Part of a small language model's weights.
Training: a variant of Adam for these matrices, 870M tokens, 13276 steps.
Each number is 128 + 24 x the weight over its row's rms, rounded and kept within 0 to 255. Layers, rows and columns count from 0. Numbers have three digits each. The size before them is the row's rms in percent of the matrix's.

# down: layer 4 MLP down (transposed), 3072x768, rms 0.0392, rows 2431-2530, columns 704-767
# up: layer 4 MLP up, 3072x768, rms 0.0429, rows 2432-2531, columns 704-767
down2431 113:135107181152128163121139077146152142108096142115144140117125121106141145135070107129135154136134157117122147155143154143133115103127140158113143154144127110134117141110169146100101152160124132
up2432 106:147133155125124126113156167111115137116147161120135161126140144122136183109145164121130133164117087098135136150110124108128101131105093130115105151137093102123104141124134150119133129133135125
down2432 107:169140183141107145165124117119097140132092138103142128127070151183148109091140118086133108180134166117138152140109142124117114107160143139119134082124132111103139182116093076145111138160136147
up2433 107:113116106116123110102141124102112125106153146158154135164116132114117127126185149138162111122115145134124120145123126139166153124137103108156148164110118147164102104151120141144144132147135146
down2433 106:082139196156119083144121129131118150123087110131142120174131155173132144135166114097141137154121115153143145138160133099144158112112136140120148100124131125135129134130153122120134179111095115
up2434 111:143151126107133106084122151096112129109183101127141129159118109114132168147139130122147147132101118167123142168160153152126112127119103156067186149117080140146136145122135125132173128068114116
down2434 108:126116166155107167148120100134108129114086106103159102137107110155126141155111154101105169058107116133086137157127148126150159103177125127110129143150161156146149141117157122155132162137162131
up2435 100:138117158079147162124116113103122146145132155119066106111121120136148135119109142129160104113141138120121143160120136109183113136127104134172123125100107092113101143135126164104162144142151164
down2435 101:088100169141153143118143129108137137144119135137136110141149161142135124140087083153120126131111167089106136133090103140155163119101118109137193145144134121126123109102094132129096130180138117
up2436 109:142120149095067128138114119165107136118104127125108121126112110113161099139124156149250172143122129130109196124138131130176097131102154113097168126171087122100121106147141152150155158115112153
down2436 107:127114135122169128148120144110141133106161153146114100154151112132096152142110105092127126110119158131136123136149176144161086145124129141125088087142136150121155097157138146115133117105114142
up2437 094:143100092124114156136122103120097123119156155129111150090156123114148110109112140108112089146124124140139159140145135139141101140162116103114111138123146178109173069122161116132121133104139104
down2437 098:149147145158152135103141131125128134082157115104145153140113075139138139137094121091144145090151134122136143146151080096147153117148168153135113130095154121138111099118071127128130135183166145
up2438 107:139106140103156131121114103112147143134148154165151139125124149147147110145109143126143143128112122113138123138150125123080144123138080131151152070163127124120145132120151137132130103108117118
down2438 108:081137112072147152129137136095150122136105106127112140130134137125140171147103120191153123156085155110162107130139094127144121108137135117149137130122136119168169087147108111173086126166150112
up2439 028:157128119141123153078138163108119128111144105175105173135112126128085153102109149156153124118111078111126137136168125139151104182132148141111122087113119118163124115129137136123163099145060139
down2439 025:118131112131092122123123128132121134110131160129169144123127103138115143156144163133106132111122151152120090103114149112122121136146170145114118114104112153117124145119115105148140087132144135
up2440 094:104151169122160118116118152136136128111112130122135117125114145097128127136175136159120121126061123112116151198158123129103137149133114100152157110147121130128129118154155149138111134126092121
down2440 097:123163148117202108108126128095114141108146121113150125129178169141120142094154130087131128146179096164093108118138090137160056124122130119101135135084131093148152154162167119162109126157093128
up2441 104:143106102120148150109108108132120112149136132106116178105121138115130082133140136136140110116138121139134122165115097137113108153107134134095113072145088120119129110141134099168169123095127107
down2441 096:098138163116119139126098169134104147115120152120162095154119176109125129144134128118132125093160140115129105150154114117105136139135120189137114144144121148133102154141067106113109188109113119
up2442 101:134118112143111118127129134119141098109161141133120150160113113111123132105101137102193098136088134125121140136121097091143104132150135093122128144105117090154101092120106145135171139133159170
down2442 102:087100088106130142157148129136166160125137151155132124123155138096137071151133135152132143091123106101130122108149120128102160157085133123157118162097137099108143125131115102091094112148138154
up2443 019:116103108128124118134135170119135103116133132115090130131107136125103161136186162113138112118093111105165120130136092147151082177107140136112155093116087104116106105162088133116155091129129116
down2443 011:113133147116090101133096122114153145101133144115141139163116119137150103155138144087157123142129155143113141117116133145145132142130103138179127157134104117145143157150106156173107139166107130
up2444 096:140080141054174153136072096179089092145150122158117147117131181118164115116132134141110106129118105134100141119107139140104131124126131121111124098078130137101101088115093145146138134136150140
down2444 093:147165133137138151135144190141136165116137108096131117123117124120131152125120129143124115101124137118164126105145121159160127141147096115109109133128140093099114147132152133105122115151119107
up2445 105:179072137141111130130162100133134156091093152161134149162089158130107155140125167113113144097098110126154127118197145090155156169126090085121146115101137107125125132105138100170154112111113137
down2445 098:112122126100162126119059104080123127166083151084136158094158131135075100129133127149144149159112132136142122102140068139107125166120176163164151148147111140155105104156077146118121162121115123
up2446 101:168138121110097117159085166114132140109094113143120113149152143119097096155108143110146106108127139103134100123118110150136087124114107094099126076111106125127120128122118090144193150094115124
down2446 103:112109133111097136132078112116139142113110124132167101179126101091129083101152081160130082138093120117150164142149086094146147095099084151118129113075145110141162146156142171140108131108115081
up2447 115:185104133126148129145108176140112142121109104113134149131106119139169176144106135143135113109110125114133162136145141104134121114152107107132127114128138117141122116114126127098127123134126109
down2447 109:140147062128143132116115116112140113087096171140134120147127130139091080099104144159113151099127170098095165115141113122072120133113130117130151116113126178129117135104125178106132118128175113
up2448 105:113146133091114125128088107134127145109102121138139124106131156118091157124117123128131084082122115123122124134108133093151141131115161117119086121070107085162146099158109120137127095084129078
down2448 105:148159133148152143165119152112146109132125112148140148198095141137150127150130149142106134115108093129126163119177137161156097121109133137166125147100127151152141103131124092121136132113118118
up2449 103:136135118116140116126160144101132125124160135151157156168154127179145133119146145130157126138127108169149152130109133077114156155142131100089129149098097101151099121126141141125139118079127190
down2449 104:119072198177155119128174106161089117049126130133131129150157104127139166123077123121129147107130132125115197126124092138148110142166181084131133129127143126142090172142122128143107134140125153
up2450 109:130130140081118145078153126155161109171107058108135154152156132124120121151143094109177088103149095127121117145112115142150159137129144120145142090103102147138141143125148147172120118110114163
down2450 108:101178100192152163128174096121107079175167152116094117123165112202156137162176080120092115114109160110142162120108132077131169116155133110138133115160131097109158115124110149168122127096124126
up2451 103:157156122139114125135121123154148114123121089116115138089162158101108111163127156139137122104098114143166152150127138148143089129091113091103141084137109136137151148132126110123133103150135154
down2451 103:116106153110107116126149156098151101124125119095133123105126117125099120125124132118143122110131099130106093160086063142148164147154102096109129117114134104075103103109120128105127114129123127
up2452 104:126116118095151193088108146121151140132150123143136132085136107100126121154168098127152164145154116119097118142154144111133138105119170141089109118125130099090143074160138099085173142102092114
down2452 104:164134134098102119136140120164117137145151132135113114123109159131123125162130137146162205096133140114134128138165127113137173110090118133104126119133138177098145112133103128133108148126127117
up2453 092:134119107125110152109113144083104123115122154137139124153118133089136154101128152093132144153137128148116102119125161104145143140133128093159127126133136149121151078114097103095119136119132168
down2453 096:100106152108158098146116125096144137155128176134123114129092111116114173149152161134151111153158138099075123113154114136132122102126107113100119118115150146094149176123082171157106154086119112
up2454 106:102127142142099131109128159166095169113138112103165105133102124133157098110136129102137164135131134113113135077116133106125082129150097161137153110125122133140136155129159150168152128142091135
down2454 107:119128167102113144156162090135127154079154104124086093155176146129122134138109112126134084134118128176114152111169138153140138138113126138145130165086163098116121117132125127151098141096142121
up2455 093:122098095111123097108134132124156124161136086126146160129104109142126087114114108147135102122088094164131157129129118075143133125158117109108110077183103142117150117137160157133130082154129166
down2455 095:146124135150108114133154151129100140147129141143106106143139119103130119132109088118154118093126148173107134112156119159115163080170133134144126144151124085133105152101103119130090140142131126
up2456 109:098118106094151132132164120119121181125105117142150123140136147110178152121170162065155143124115114117126113156156149136117157156100129079148101098086129139084102114152120187117149122139130148
down2456 107:142132113154149117112102139126137093107114142148149153104138086124119111114142122119124088135114177137118138143079129115178087103114120080153157146159147109120141111121116141153147138054155122
up2457 100:134140143125101152101167078098107123101157115130121129148141138157088168103098112127116115139071086107131145137177121140130126131142136132132125125156093151109107131122100177079130119123136153
down2457 103:141081140127090147139121099175102128142112127123177119109123133140105120098134119127134108143114128101129101093142098146123165128113155096124135107126155153141165089125083132107146131142133107
up2458 018:164124144119134122125146111127140117129121136156120145150121174103142148119090149139151121108121116133151116133112120150155158132160120166113113106112150122161111162133170120142130129164134109
down2458 006:125121133106114085134090166124116124093102143107124107117130089127135205122132136128149141091107136128117110126111132173147118103138120133139126112121128119152115146148112128150137111144133134
up2459 096:154138121139131156057149094091145113093161126149147140074131149088102134138140129103162150142125100152081140123149134089118120137106122139150156146132056144080104144124160145144123075085156110
down2459 100:161125139138118114140105103136147139150082173169166132142164145113110117135094151134154165128178114130158088148122133159193160136175123125125090086119141136081096118107135086103082131086110117
up2460 096:111122092132112096101160068163103135122161121143105153166093154109178127133148143119142137117124131108103105152105142092093140144132117086161122094116136117178094116115123151108139150139118120
down2460 100:131124113166124088127127115105158116132163086090100133055145106099073128096100158136053139114129130097110180103102127108114185142122099099150120120105189123118111114114112114102115127130126105
up2461 094:144165128114167159162083141110134072144111165119139147137160160113133101164129149102123090111185126132138136099091111142120084135168146136074149118143133115134166128126179128108126125130101119
down2461 097:105074174157173133091163140111123153151084149152137158111102120120124123152178102129122156130105151136134151125138144070165140131109115106122127127131129118141168149109127120085138094103124100
up2462 105:124121158134136111139079130168123091151120152145126156107147133183111128145111111138102146135098123115136106101122142122125145155125108159082101104107128106135157101138115124098122148142114124
down2462 103:116154120138115113140112127121123138149094148124123118113156104140139118137099133131098153142138127128169114094120119110112129120145190125116133156135160135138155107137113123132084112163109121
up2463 097:143126132128122139112123109104117103149075164183146099128097135138163161152126143069129127089125142101118151115195106129104123154117136150176135129139089137177109140106122125147135126149139115
down2463 098:181142161158158121185143121144131171081112093113179112121098147153125104125144092187132117135127123108127133080101152131101107136165114092098117146090122119153126153135157114148107145095133181
up2464 033:144123168148128152130125140130160148137134151146158145116120171133116176132117179158111125180128114095125086120138122121130114140079122135098151128150083125186085170130129117092142089136121140
down2464 028:147134124135145098102095107115107128121162095103124126113115076121152145201127145092100121121140101130130168121129135099118122126131116125107164108166126102127103129088130126099096104097127111
up2465 111:128153112120115138134124157164153156107113140137106176149138197125120127085084091120146115096125098102140110125086100134160106130135136137121102122112124126124081091095107123144119127132105107
down2465 111:163163091180104135181124116113064136160112108143131139121148139114116075127124101104114146127127061107118150107121133159069143136111127124114129163144128126149130104121150114138095110173140160
up2466 108:104104135149128187112152110140095145138075092151132120105124113147141120171118154138152096148136111136142108175144108111114118105147142107088154082132138113159170085088173125117187127110112132
down2466 106:182093135120105114147159125170090167099143092137133096105082073187154136100162138100129121140138089134165122127100133153172142114108110088116152154109148106130136138119142130134129146131139168
up2467 100:120098203107128110098076087113115136138109124106099165104086102149172123133172146143174098088111122096116142154095116097135119150119102088105106130124130105146079128180140144136142104161112170
down2467 103:135120134130204121120150152117172145115185140163087122146141124159159095134092090134100110123138117117118151082100131158142139133127133144126181113158124112106130148090113130110121155124081082
up2468 096:131138090096096145150109074107098121103100145156136126138131131111136103125164143139137099185142113149104173119169137094115114148117125123153127085099119122117147100108106111090154133138090120
down2468 101:133114116125150158147126156122094149133161120103094095162139138134142118093120116129190151125117105150160105127116129146133140108116132125117136190160117079117111100110130153114110144165104147
up2469 103:139147136152129162162175098131106148122172155105148148120105133119082131128096148083134122149139156136132126148112113098131115147114134120171153129098099098116078113162110137136118102149114173
down2469 104:126118145100148115118117102110150104144180097095141081075121130130138099123093097134149091147140140157115130129123122108178122095109113127107162150128090146088165138133149120173091162105145129
up2470 118:131134089102119154090129107150136103183113120200089134129138145169102119178156102129131106103119120133097168153114134118152148153125130113129139109116109128103165145125113159164121140115157137
down2470 112:135125140177097099122156109091143101087114138134153143136101166108130123133173130120141148144125118142095100160138115085106084130149156145112101136135129143149149129114145137127141129133133133
up2471 107:156128147090143137117111113152128128139127116144119126111133134129139114140149188124197177101119115093129127132157146169139112106128105113124099095162054088165119140161139135080145105131108176
down2471 107:099133144121093148129118138128152143130079129095124125108166137136159151103073088122112140095136071112162120161144113106092133136119137130105149120142132128127132114128165071127118109085152122
up2472 107:116152151165104100115147140099105109119146099128113144145091151134110111166122143132151146131099115109099105139139113113150127128118140110150096104064118123136129129146135118089117088128107109
down2472 105:101144122140150095154133113142118088084193097147130094148153118171152141168127112154105130113119154158094139140124109140112163101155116110108141122129162109163114137150152106135142117108139143
up2473 108:109074114119119183120115108140157118129162145143133164124089150084112166158155166132164132133079139144125150133135149127109078158154080080121120108124118114153127116146125116128140144112135121
down2473 108:119136144120116137123118101145105099098123158159140154136093085089132123133119115111157106157144125152142116134089121130111124106160079113142072129146112121100081178100093101127117130128143074
up2474 103:127120109123145165143153161111128155105155145126116122096149127123148127135123157111143136132151124108136117123126117095115101158141107128144135110102107086106102141163136135080183134122100155
down2474 102:113105136102081127122065112146109104080084122161167094091163078142153117144156108174102124121136159087118156094144124137151183121133109189114138140096116090121179133124109102114122134149134156
up2475 097:117138133130091137135115129125104148103154097116148147122120110108176127157124136141144153157120122122168120111119124110128121145158142124129104100129132152116100071162157146098109096089147128
down2475 104:152099170107107105097160083149173117196126160162131097117164168139119133125114128161153090118095155143176143134109137154143145132116107098142136114133119123114134088129164093162108140087078133
up2476 091:117093120119148118126186105120119092157135091125127181113122176130140156119148132103131078158087117134139125157129107118130094124159118159114100095143117141140156144120151144139132122107127124
down2476 096:159137143125118114133099106130103162078112158120137147185141118088113100111131120119160138122123139115139136129135099173147128108122117164118124129106137146139138119108112179163137144106107104
up2477 095:109126130120189189107080165114119141134087151109122152150126135106139104118105164157162143095147107134129138112117112139149116104106146159120095114143131147090132137121092148157117100087100147
down2477 097:181164133166135105130117159087145128132117139079094146143131127110097130116139117163146118103115133107138153137140086131114120154129097144105093142146125126129119126143148116142113158083143129
up2478 112:149075119138111162103084159156146131137104121110120145134099154117124138130136118154121147163110119109137141177084153077133058144149117127110131121128105123120138111155192094157139067098167132
down2478 101:151113129140086175092134089116145112119119097106140105111133086144153138135169123129163113163170142112129101120109126130134082154139173138124161131188087137120095095133157166149122106130106127
up2479 104:176149156101098110124107146123096098115148093152064184122147082157157142114136109148132148142159104112087107146110137144131112151118071170110136117114099173136122111140143174110113075117164136
down2479 102:137172074140109125126142137137115135114122124101132104116171117140106128151126137161105165124118146135112115127101116082123145101137099131134117148122112120124165140114127132111096108182116139
up2480 118:147088151118133158109174101159139133127171109147138136150141155103130182122137168111121142124142135099160110127140139167117145188135133117127125104129060107111129109149171097074158124117112154
down2480 110:166151114156146115116125138116084126112100119141129125106117113111124084107125138116158100148105099111086086137142140106146144101117148102123130096156089147095101158136108154117136145140130146
up2481 105:139110122083140164106117179110133117141136136109088120088126144158124149130117107162150113118162108116108124134122110105148076142108119161152151095145113101107079150090137168124123125151151124
down2481 106:111130090113154142116134121146159122139086124139125128119162151138168148147080130143120150101123152102142141124112117102122114113152093120143114095147121123093054106119106091153129135105100094
up2482 102:118136160149115116100119101096151103147094092107107116094151123129113104151171135142105141134130107099152153174117162154126113126099120153122146141086114102109099158135165134124160095155126130
down2482 106:069156123145102131120165116135125100159104130141125106086124115124126132121116124175119160124126159112137144171131142092163115098133134141126161121171116102087125141127159105095129137170127136
up2483 104:184149143105148115162116112119110160128131177167156106156102145088087130152110156125110140124074106143114133122125136111111130181135113138121102138131122125147113123163116133194160127119087111
down2483 105:133146130149109120141083133136149119154103142104121120096187148145121114133120153131155113116138138090144120130145121134134136133146102097140173084120151141131151147147103145126165140157132155
up2484 099:134141140124146176132133144080102133135148131127107148123131161165125133105109094168142090126075106073163137075140135144118133149140133123151139080119141136119079134143114127105120129121109139
down2484 102:119137147142144117136131111128129107119170166150098148117120126097135120109111133126104126143115119107105118156094126089104060104187128096125090143141113126154112110102132096175114106145153117
up2485 114:144122207120135157107143152195138105157135123128120128160193130069110119145108115123128094157160079129098107118118110077150075121112155103108113128157112119122145113096150133171126129114106087
down2485 111:094113139152091124132153138083096102121111139135134109134097145140141096177121158065166129128144107143131077138124147106150167098200177173136100136120137104115133113180140139103135124138139111
up2486 102:162135143102138147132116134089135105134127134091148140105133155110118158158141147102150134129140145141100134185134140161169128151128117115122136124121146130121089148170121141124195137080141137
down2486 104:148129149150098134130130129158114156101116092116136137169140181111150145123173134178104134146164106139104106103160100117102113171122131111135171119090114145165167137124114133109120129161127160
up2487 109:135104167123145143137131106130113097104144098147143167128128111143166167151120146165116095140137122141128144114109113130111076154137159113111120153121115108136090115127080156157149118117105118
down2487 113:143110094120156095158122166104126120134154129130152079137125145157135138125157128125128166131159125130151130139132134136131141168095080145140122104165110071117124134139113104102158113146086154
up2488 109:118163106105157123134159155113140124120163093136180126101074138116087163123110160103106133107141118116125196140121108115152098157106088124146079059108100154108130128164114175126121112125135175
down2488 107:116116108125140130114127167119111084123123164130168154128151139098125158141152109132131150134102157140136108122119109099134137088113159118135140137149149121142167115133070152168160134123131149
up2489 096:111101130110136154135136168133136120133164117140061175151113150148165138112151119139127113150148119128167109155128120082159111134143120144065120093144119169150091068130149099139135079131154136
down2489 096:134120159163142116134094131097121144139111130159127178147134163127141147122055140118162115122161108106144109153113125105098144097099121148157161134108151137097145139124156135109113100173096128
up2490 021:170135103112132163124127129135158113187133140138138188124106148111126146176138144086124133128109102150147141127125106123156117159132110133114108108104100116157142142132087111127153069122145142
down2490 014:099142129122158104112142115117131143097090107101149113133166113138098105113126121126175110123145182112114122128128092133144079112127149100129138131165167124072141134154089141108131138112115113
up2491 113:155108128139115112106136149132120146128152128110146132143113112114129143126124121082120128141092123141132164146151102140134118124119151097105138093098127114160128160181110118130174090167122144
down2491 107:148139145140190127170070099117183125143110177119111129143116091106121131172072146142124108145120111106162128169139141168146159106114136103163095127103147115110097114137124103109152115114103152
up2492 105:160131133091160121106125123121113163102143166168108110092107161132110127147120149141139141114123061101110126142144124138137123117106125135113129104144113160104072083129083153157102116147103132
down2492 106:120108112144076094113127122128128130149115135112082093156159160159106123111151081100120149120123118156077087146161112083135126115095070122114132160137083146089121128088157148137105141120146154
up2493 108:151103171068139201116125085128107128138128155134125112146141135106149097160119129172145147135138125123162137151096155124117096131113133152115123124129133091144075156132158191107133129144136135
down2493 104:089121138110143138109150102094095115141119115142132159101149138157146137129102116151128122142165128165107102146099131082116112120122126112150150102154124140092147110089131126125128159172120110
up2494 023:137132155096138163141092146120124147125115121148157137156125138105095138117153146143144117122091103158134112123114134096153121178125128078104144081100103151138141105144139189106113154109148127
down2494 020:100145106189087083129165115163087083095160110102131147144188082115086110131095118095151101156088088087153137132156105108122131114135117162143135157120146149084125165124135099141160153096179156
up2495 102:094124168125134148143138117117144127121166117136170147157121122182125087081146133147132132153100116166121151142125118147122126137149137140104132129111086105119160104125114117166172134134107121
down2495 103:136147099123096111134097153120118134075129098133174116095114145194117138113110122080099111096117132110160096099128132129182133088164152149139137117110128141153084060130152087128143123107125139
up2496 114:124074142128130122169121155116184101143142159125185149111117121120090114150089155148173162147126125139106133163131127115134117125119090136112128123119087120090116138117071148134121114143112148
down2496 109:134164098138168137114134131092166147102116127121087138103125120164142081117136103119136147073195167157111157116105135108113136126135146093133138141111124125140183158128112151143134137128114113
up2497 103:122109164114122154119093151124114124125181144144111120157129110173093113128130112169157129103154123088134130183118089135142108133097176112135112120137124131183130147141162163109140136133081153
down2497 104:159137176133148163130138112078097136090117093112133137109089095122146144113086112121116130153139158118112124180150143152134141138137137126139108119124111116121156139138141137130102111136121127
up2498 122:140121127138106173094119184146081143129108133139143119093133169105123136126112150112157082122134060107179132112140108153114099140156151120104128124127118130147085094110101133123132058088122155
down2498 113:074129153152111124116174103117141161105137097117154119152122133126150138083122113117138111098126156138118123119181110106124097157143152063139126126094120147160148152145114136157126144118157112
up2499 098:131084174104107150077106173173114120087114112154112107132111142123111091119132131099124153097099123097126144119138149095116127134137129102141117127105124139091067078109157142089121131132137133
down2499 096:123150079121171143122169074102140145127151133138128133139136162130178100135132103159117111088128131175130130105080123159097136125099121117141119111048150096121121154162093115123135128125111128
up2500 106:122138134135144132131084109172108089151099146136080112113144128101138126175106127128104137132163118149132129145106140082126124116130159166147150125150134085142141119118096156143135133127118102
down2500 103:132110133130077152093092105129148146118134156113162139098152122090107103126159149136106143094079061135105141145054128131095117134133154123110128111131137123144091119127090096136138142111125116
up2501 090:171163144102117119129084177201142147135111113152128177102093157117114137138124163139144150123079122148147132103163152125124135172111109091100113125118122132127124143139167139110141098137165127
down2501 098:149128118140085127154146128142105151127107121149062140130118131119098101167198145123095100135107125131128175147130115119100134187164139149142134149185135092088106093111126116135098137122086115
up2502 090:156140108132103132149125125160112084075135106107135164131138128132103147125118100134145137134068120095112102115138137093180160128144155111150152116120128130143117095064121137116116125133150113
down2502 094:093143187108125107085136155114139130153138174133163147126148110157129118163121116106162101150104144151115150102116188137106111118115104175120132152146094138160142121136119157147134137140132135
up2503 095:134150172143109115093123169135128145128124131133141104154102083123082125132085143077165107097113060136122153113154156150134110159141154131136100107094118130123106130181146108127104074143145153
down2503 100:115088130142157104152129081159147095131095122128073091126123108148135172102120109146094133067124162140139090116127132137158116171105156097109139132129137129104115159113151110157160093095121146
up2504 098:113166139111154127105092077139160136143109125174142198114091134164136101117161148152112158149099138140136166131107154110183097174149135161102121137146126146134140119148117173142155136162166132
down2504 101:153133143145135108109124147130205094149109131141148156142136131128157084152109210156130143118087111065124158131097120115124148080114164129122093178098169128130060113124176090137141131128123110
up2505 100:127146129140114184136103112110126125147127138099130162147087140144127172144097126117148089139155107147099137137127133138156106129126115108148157136135081135135093141122090153143137116122131129
down2505 101:123155161134091119151092105092132105176148142136147159117176139127109128106129152159084157109140152130140145148110130142112166100106113141118115116103181113097134149122121116162055127153113119
up2506 092:117125118129150134112138128158162118125080100171108165107106143108137142156136157088131141091157126123149090131093123072126100128133188077117158095115100092162142091153137123063121079128138159
down2506 098:145135095142186153143127160168127117124136129111122084102135138124177110126125098133170131181131185149140159133133124112154117129142139120138152102120114128125120152103160150137119122151122115
up2507 100:089118097098117119097112158132108097179136126130144158148096089161062130107130103123125154177147106156149121151079109088136113134157138142114118113146119133127145118147124118148123082138151154
down2507 101:098105151119125148127139163147159157100106121127124094136113131139164086170130120108079134119148128075147122172133118166106146126124136065108134151106082095125125131090141110154141169129094096
up2508 110:164145105108146147131133116113143095145131165145142125099129097129132084143149128107137122132086059145112122155146118140150140130127157128146127132134093109169178131151144150130130140137165145
down2508 098:132136109131131101144117110140159122133124134089123082142120115111143159128096115148127128155113150135172125157126119111143146092122122102131172156126159098107121121125090076145089125110167118
up2509 102:113138155064120154086084099081126106143142110115136131138125127139177147170110114114168087155128127136119160160112117154150128113150173061097080127120132122111119130179161148172203141096109169
down2509 103:140153106153090139136133098152122076142140151118116153145134094137113148133121094123076105123149140087149125149108115139138127127150116165151155139121181137095114102170157129111123119125145164
up2510 103:141132109081108125123117103137088088134120133175099158127103092161094140115129128114158150175144091148142121135127119071110105174149123100127129125124126109131152103136132174144146111128105151
down2510 102:149130196109111135117125151119129123128069134098156132135127152074134131146143127070117150120111094107130049154086127143096134118138113111101137163114124123162147128128132142097123129113133104
up2511 025:106067128115111146146130159130121126123146084182093214128085174116114125116174146151125131138110114106155127125142154111129093158150133113115176132110122120126117102132106146122170082117107135
down2511 022:113138102147134117160106144151150109174129164122106143103133109170138149136130119134111097132105076108157134128150117143120130118127091090139115152132106113116082173144119105128111102133126117
up2512 090:101138120110143141138096131164170112117102096137134109132153125123126163178137110108113103130145116140161103142103184133123081135108120155073150099127131168129148092114104151151126125143162149
down2512 098:148134122139153105174115101138077194134136105177150128082166126126158115106129130085061102114162121135150123163126132156154158101117111127064099126113164093129118156138146114160100121139139100
up2513 104:167107156128131121147150150145117112119141094157132134120120147109127156156184125172148142132129096141156131132166150130178118122109148168091093081121125151159123117166171132138110133079158111
down2513 103:086124147130157073102103153124136127139113123119123122129174157122165143158147098142172095143116130128125136159117170147095115147113084127085151135139116130107135121083169131113133088127125112
up2514 106:145115107115078145121113119140124147071184155126172146154169189103134111127112153127141127112096136099150133133112096127128076138100113139120120113097095138132144154103160133132147102107120108
down2514 105:123146100128141143147117152108124128155132099121156154154076166116133142120136085110113103158138158081115139118141107108145119131130124111091155126126132134155108089145142170102139114120138137
up2515 105:108095144081131113124102155095141140137144075121128086129160138108148126141161141123192146129137134125161124143087090119149083135124126131134147121121138141163087131138134138093149152108130121
down2515 107:136089157143122140137088097109132113129129135149099126112157147111130104135104137145133107157149108090157088125144130061108097156190166135152162106176079094108109081106124129121129097105117134
up2516 108:152126138091122159143158116154169133162156111132123128144124147104173174094139120098165153158164115142141118150170138161154102125127158097136173128157093133130145107101131104137167086114115141
down2516 107:132173130134149105104111148138126112128119134080163118172155124112110095145137120094168136155070120095124138123137135144108125099157126206186141128088117169097078107127132132153171127131123149
up2517 108:155112131128127111111144087140111100175123158144094120089128149089126102138135129114108119148108126188160113101134166119115110139151176167102119120083130156117070135182141104116123092116142159
down2517 107:134110144130151116134129157111118118127114111122095122136138130094083164110093132148130110118099121163091159140141146136117166130156150112106158155127141106154125161173133122129074130169140128
up2518 099:110132179129117139107137166115116099132091141130148142148116152146096171127136146104138164156102131153163153101160151075133103167150167095067144117150096154120140103163130151097154092138154142
down2518 102:123109089140119132141135125129096157163081192160131083155105108117133148138155142095114175203113138155161168126164133149070125169110136123136129118115117147115132135152179132083136154123131094
up2519 105:109113130126173136154074160132145094124092118171139139117097150067164128147139131139113108111110123117123116132137138122151106121155123152144143126141118106169125130141144173139152086109106124
down2519 104:135176138146121139122134135111139084105130099138124143151092162144189111191147172143146131162135153113119126151113109121135114132123075118104115137146150151121161142107130155131133133102131103
up2520 103:120056113094137122135109122098134142088099117173128154096138131129105129112083173106168152153118116140139130120135149158137084134126152145075073121121115144131089120152136134143143130109147130
down2520 101:143103168147121134135171126119111145122118122113164109107141164098172156116091125120143166111130173091133156169144148091126102145164137110123126146174111102157142128126145081109135103158166142
up2521 109:169109165118073101141079137148164150125144140146134145121121128130117187157103158125137162147141113125161188130119152175155138119130182127114103125086123114112105120149129130108130115140081138
down2521 108:147124177119147087115129112170094168105159107108137126152143135127124116130143134132186103106145123145113113154146145072112120146112136164162127172133087154012121120160154140111131137144146145
up2522 108:105090139139168122113101160144131138155124129114111108107120103103104119140158078148141157137146115168131165126143132140141118126154142125168149137115128140132117111118120127131142135145128101
down2522 108:099141120109121152094148102143129171137129148137136143135098135115123152125151106125079120127069104145090104117117105121149127121141114138151127138134158154138162166156140137113149126097145114
up2523 096:125124112116161127140126102150144084121135102088118118132118112120115097101125087106135095128165118115105113137118127115118119134091149146169084097140128086150140109143127178096128080149120105
down2523 099:110090157071116107174140135149119116115114092163162112151105135126127121089136153165145131109131090145126138151110148136097148129147149154080137099101093119146140140165156124109159087106082142
up2524 110:118089151138127100130129123121141118139104127128112145140133117096151154165112130109141155095134127134129177138142128161130122121154155129139144097091145113124084168145142166119141132107082159
down2524 108:129157120141113131126102107119125135117166131112123128123139135135163142136125107107084159128158138098098115125122144138163140156172123117166120103150162143067142139127131101114123116083142148
up2525 111:205146132139124121100113146119099080139095113115117134115162129072180139130110147078109080102126131109124130110123111121121139123126153124140097054080149122117136146127144100080122093144107129
down2525 105:098143118176141117136139125129136101114110140120183106123139119134120137103103161082103168146138127113131116072094143120123177125132116124134105122101139095133156115106139103104114104115130135
up2526 114:178148146104137104134154140098133142109125094141155126095103166115111140126113137140143104106133100121153134154123173149135136142096133129089076113101060113122120091122118133140143082112117135
down2526 107:111138143171134113159082118100123118144101108133158175104207131150097125139120180156107120143120128112111138133150112146085059152117146125137085209141134122151113160118172109130137121140155120
up2527 111:128109148101151154141165144143142153137143127149101138149157142117080140093102173146140140120095141097160119131149114159175119142151116106126154133065078161123146125130156115083162132095119134
down2527 111:146125160142164114131120143162123148121080112107130171118124109114108110123141090100088135154141144137147126157097089104137147102152129133104114167169106141152117120108130122163118156114115096
up2528 102:100147169102148138095120097177127154143122106139155128136149163125105136107142142139143128118117087083149096133136155134145118125160156103142141140125151100137141159136133155112130162133149109
down2528 102:135132137130140127093101150105167117181095125109159114105124134111113079131101162126136083175151106144168075153090081175115157101110156140149108122149115104130105122141125117107146121181128085
up2529 097:110125122123137137140134114098154152128131142112090135133164121128127138127135167143124128110168125101141127131162142126102099157079113135149175131106135110105075154129148131113150103131089124
down2529 099:079113128137142061082096095156122159130150146158139120165125142114143115142115113104148126083132123089098088095111075107115134141152182144096142140093148119110110130123144097126139093119124138
up2530 094:131089069067121164036108118079084139066123094188120138124147139126118154111091111135129111094122074131117139117120145140129094116114113142125128100165121139166143148107142086093115106146156119
down2530 096:139164155158083111148123114130144129164090154127131110130125121106090131123156139154119116102079116118094112104095158162120124128106100139105103131082152097130123153126149187139088131152114107
up2531 102:115119141103145145138126127146080143103141137152159133081080122118124135148115109142121129130132115112124166150125123064162119105148167124120147106127128152150123119148110138144118136123098157